Each number is 50 + 10 x the weight over its row's rms, rounded and kept within 0 to 99. Layers, rows and columns count from 0. The size before them is the row's rms in percent of the matrix's.

# down: layer 15 MLP down (transposed), 768x128, rms 0.0723, rows 752-767, columns 64-127
# up: layer 15 MLP up, 768x128, rms 0.0751, rows 753-767, columns 64-127
down752 101:54 61 54 55 50 41 52 50 63 49 61 45 40 50 40 37 42 45 52 74 38 45 44 54 55 43 40 48 48 61 40 47 45 36 56 45 67 47 42 43 48 51 50 54 56 36 56 51 29 52 53 48 49 58 67 47 26 56 46 46 18 21 64 48
up753 088:38 41 51 66 59 51 56 36 41 59 54 50 39 50 56 56 43 39 72 53 58 63 42 68 53 43 51 60 49 41 73 44 53 55 56 54 53 49 60 55 57 14 56 47 50 64 30 51 44 40 58 33 58 37 39 55 44 68 55 51 57 50 42 37
down753 094:53 68 45 63 51 55 50 36 36 73 50 45 48 45 47 65 64 57 48 51 62 47 62 50 59 56 37 62 80 53 59 67 60 57 45 49 54 53 30 51 56 53 53 56 45 57 61 51 55 20 53 58 42 40 47 59 50 69 39 53 43 67 54 62
up754 104:41 43 49 64 39 49 35 65 52 66 48 45 64 54 45 36 65 52 72 67 42 47 61 63 52 51 46 52 43 44 49 52 47 71 50 52 37 35 50 64 65 34 42 59 49 54 47 65 44 40 50 23 64 49 60 42 66 35 63 54 55 50 46 55
down754 100:39 56 30 57 57 35 62 64 40 44 62 44 44 56 58 56 40 58 55 46 55 51 28 47 55 51 41 43 64 36 46 61 42 55 52 39 46 61 52 44 55 54 58 51 19 53 56 44 57 59 52 51 49 55 34 46 44 58 50 48 44 60 47 40
up755 112:37 46 70 51 47 46 42 62 48 56 65 48 50 46 38 54 42 53 45 53 61 74 60 56 53 43 47 47 51 57 45 56 48 52 28 37 48 38 60 36 49 41 47 74 48 43 46 56 43 55 51 45 57 39 40 52 25 31 55 48 49 28 51 45
down755 115:44 38 61 48 42 41 52 57 48 49 71 49 60 59 64 52 42 53 60 56 63 57 53 53 63 70 51 52 51 56 55 37 50 55 66 53 46 51 64 47 40 32 50 38 51 58 53 47 42 50 62 58 24 36 57 51 45 47 55 61 61 51 39 48
up756 088:57 53 50 39 38 48 55 63 69 41 71 33 62 45 50 59 63 51 56 43 46 60 36 36 40 19 53 60 34 60 41 60 52 52 43 45 63 50 35 49 49 40 50 61 55 59 56 64 47 56 50 44 50 44 50 48 72 55 57 54 53 48 53 54
down756 084:35 51 52 49 38 52 46 64 40 61 34 51 51 60 45 54 56 68 51 42 61 61 49 52 33 49 43 28 39 59 47 66 43 48 49 43 78 67 48 63 55 27 59 45 56 66 68 62 50 53 51 53 54 55 45 58 63 66 51 89 33 53 51 30
up757 099:52 62 55 53 32 60 31 50 47 50 55 37 49 52 32 48 53 41 61 66 48 60 54 42 74 32 38 63 42 73 50 65 36 50 50 49 30 34 66 51 55 45 67 48 46 60 45 50 43 42 58 43 69 54 62 51 55 53 54 25 53 39 32 60
down757 096:54 60 58 60 53 67 35 42 58 39 22 41 41 54 52 38 57 39 57 39 56 49 60 44 51 55 63 57 52 56 56 49 56 48 38 50 56 64 62 43 53 55 54 56 65 39 51 36 53 46 48 65 32 62 47 44 45 43 56 54 57 40 57 46
up758 116:59 51 64 64 56 52 52 61 46 58 41 37 58 62 30 56 51 45 58 47 44 57 43 50 71 54 37 49 42 49 52 50 59 54 43 46 50 75 64 46 69 43 37 56 54 47 66 59 56 44 46 50 50 33 40 54 49 44 56 37 74 47 46 64
down758 113:57 48 48 65 54 39 56 59 43 45 40 60 39 40 38 43 50 55 42 23 68 58 45 41 54 39 50 39 55 46 62 39 65 58 59 48 63 34 61 70 47 55 51 51 57 54 39 50 54 46 45 66 57 34 42 50 56 48 56 60 39 50 52 55
up759 119:37 41 72 36 46 31 36 42 67 55 48 25 42 50 36 56 54 42 56 51 54 45 48 49 62 55 51 38 38 45 46 43 39 49 51 64 31 61 51 55 49 43 43 65 58 54 50 42 28 56 62 49 56 44 59 55 37 46 55 58 52 52 50 66
down759 113:52 51 56 48 44 30 42 26 55 45 41 63 34 61 44 61 60 70 62 38 50 43 45 65 56 54 39 39 42 55 49 31 45 52 51 50 41 49 63 49 51 38 47 70 47 53 26 56 45 52 48 49 58 36 60 51 36 44 53 55 30 51 52 57
up760 087:41 41 61 43 47 62 47 47 40 57 46 41 61 56 35 25 40 58 43 50 67 46 58 58 71 61 69 45 51 62 40 52 34 48 43 49 54 45 56 58 68 52 39 62 53 73 53 34 50 44 51 30 53 36 49 42 56 54 37 57 59 54 46 62
down760 090:52 67 45 38 62 60 47 48 54 39 52 51 46 51 46 55 45 57 57 65 35 49 53 62 65 45 45 52 40 51 48 58 58 31 52 46 51 42 42 50 42 55 41 49 40 50 73 66 31 53 52 36 36 59 49 60 44 59 59 52 32 45 33 33
up761 088:63 41 58 55 63 67 50 53 39 53 67 34 67 48 33 61 48 36 33 56 47 60 39 69 60 34 48 49 53 52 55 68 39 49 49 56 47 50 63 56 79 50 45 42 50 46 67 61 33 64 55 41 58 45 39 46 63 38 42 34 45 54 40 56
down761 089:32 61 59 47 41 41 45 51 54 46 29 59 53 50 58 55 54 64 62 46 68 40 47 43 54 38 58 52 59 48 53 43 50 51 52 59 47 32 29 45 47 50 57 33 51 47 52 52 55 46 74 51 36 82 59 49 34 33 48 52 56 52 51 48
up762 098:47 56 33 54 38 34 62 48 62 49 57 30 48 49 61 38 56 47 60 39 29 61 57 47 57 49 48 45 38 43 37 44 35 56 39 55 36 51 47 64 42 44 32 46 67 56 43 56 33 48 67 40 48 50 50 49 48 34 60 47 70 47 56 63
down762 098:51 49 52 63 48 46 55 49 55 50 62 47 48 32 43 47 53 68 57 53 40 75 53 45 44 39 40 53 49 55 36 63 49 65 41 50 68 61 47 47 48 52 58 37 58 60 67 47 39 65 47 53 39 70 44 35 50 35 72 51 43 66 37 58
up763 093:55 61 49 53 36 44 48 73 53 45 55 51 32 56 65 42 46 31 34 48 57 30 62 56 59 44 34 55 48 68 46 70 53 50 49 50 51 28 61 42 43 42 41 55 51 34 56 45 57 31 60 51 56 41 44 58 66 46 49 47 49 40 37 42
down763 097:47 48 58 51 64 32 35 53 48 45 36 58 52 41 58 49 53 40 52 43 42 44 53 59 52 61 56 45 64 53 50 43 62 30 60 70 50 60 33 38 52 21 59 54 44 37 36 50 47 48 37 56 34 51 40 45 40 67 39 33 57 44 63 48
up764 089:50 40 41 61 39 37 53 52 52 53 42 37 45 40 31 60 47 44 49 49 54 41 45 70 30 59 47 67 53 68 60 43 42 49 63 56 41 47 59 67 48 58 51 46 49 72 40 39 46 33 71 47 46 39 51 50 58 62 45 52 64 62 43 54
down764 093:54 48 38 39 53 36 38 71 38 54 43 46 34 57 48 45 51 69 51 40 37 47 54 50 54 62 35 40 47 50 42 61 65 65 49 49 55 52 41 35 43 43 52 44 44 47 62 57 65 27 32 38 59 67 44 58 52 47 49 59 56 54 37 52
up765 080:58 48 34 56 56 46 47 66 49 62 52 35 46 53 52 43 53 29 46 49 57 54 29 51 42 21 44 51 48 47 67 56 41 52 59 57 39 48 43 53 48 45 55 52 70 73 58 50 39 56 63 54 45 39 60 47 53 48 35 53 46 47 35 45
down765 079:63 50 44 47 62 36 49 51 29 52 44 47 47 54 41 53 42 74 48 50 46 65 66 43 44 42 37 29 44 71 51 57 64 40 42 42 69 80 34 50 60 38 70 57 53 53 46 52 67 46 32 46 61 57 41 61 56 62 30 74 41 58 44 53
up766 104:29 57 52 56 50 50 41 57 33 53 47 53 49 54 38 43 49 60 53 57 52 56 46 49 45 41 45 55 50 53 45 42 52 68 65 41 47 46 61 30 33 50 53 44 44 41 44 51 68 57 60 50 71 44 38 43 32 53 29 45 63 68 29 48
down766 101:31 50 45 44 42 49 42 70 49 54 36 44 60 26 60 53 50 42 49 45 56 61 55 49 43 52 52 37 53 44 57 69 39 55 46 45 61 31 59 67 51 63 45 44 60 39 38 52 30 44 37 63 47 35 61 48 74 57 48 56 24 28 57 64
up767 099:42 38 57 41 51 60 71 64 54 53 54 49 64 42 29 59 49 36 55 59 57 53 38 30 49 55 48 62 39 62 40 44 33 48 30 48 52 38 56 43 63 47 49 71 43 43 56 50 30 49 48 51 45 47 50 39 40 54 69 34 67 62 52 44
down767 087:53 52 56 62 53 66 39 77 33 50 50 46 36 43 42 54 53 58 46 34 55 41 70 49 47 68 63 49 39 46 54 52 46 47 60 29 47 55 33 49 60 62 62 64 41 59 58 50 59 50 40 57 25 67 43 31 44 59 50 52 54 52 49 29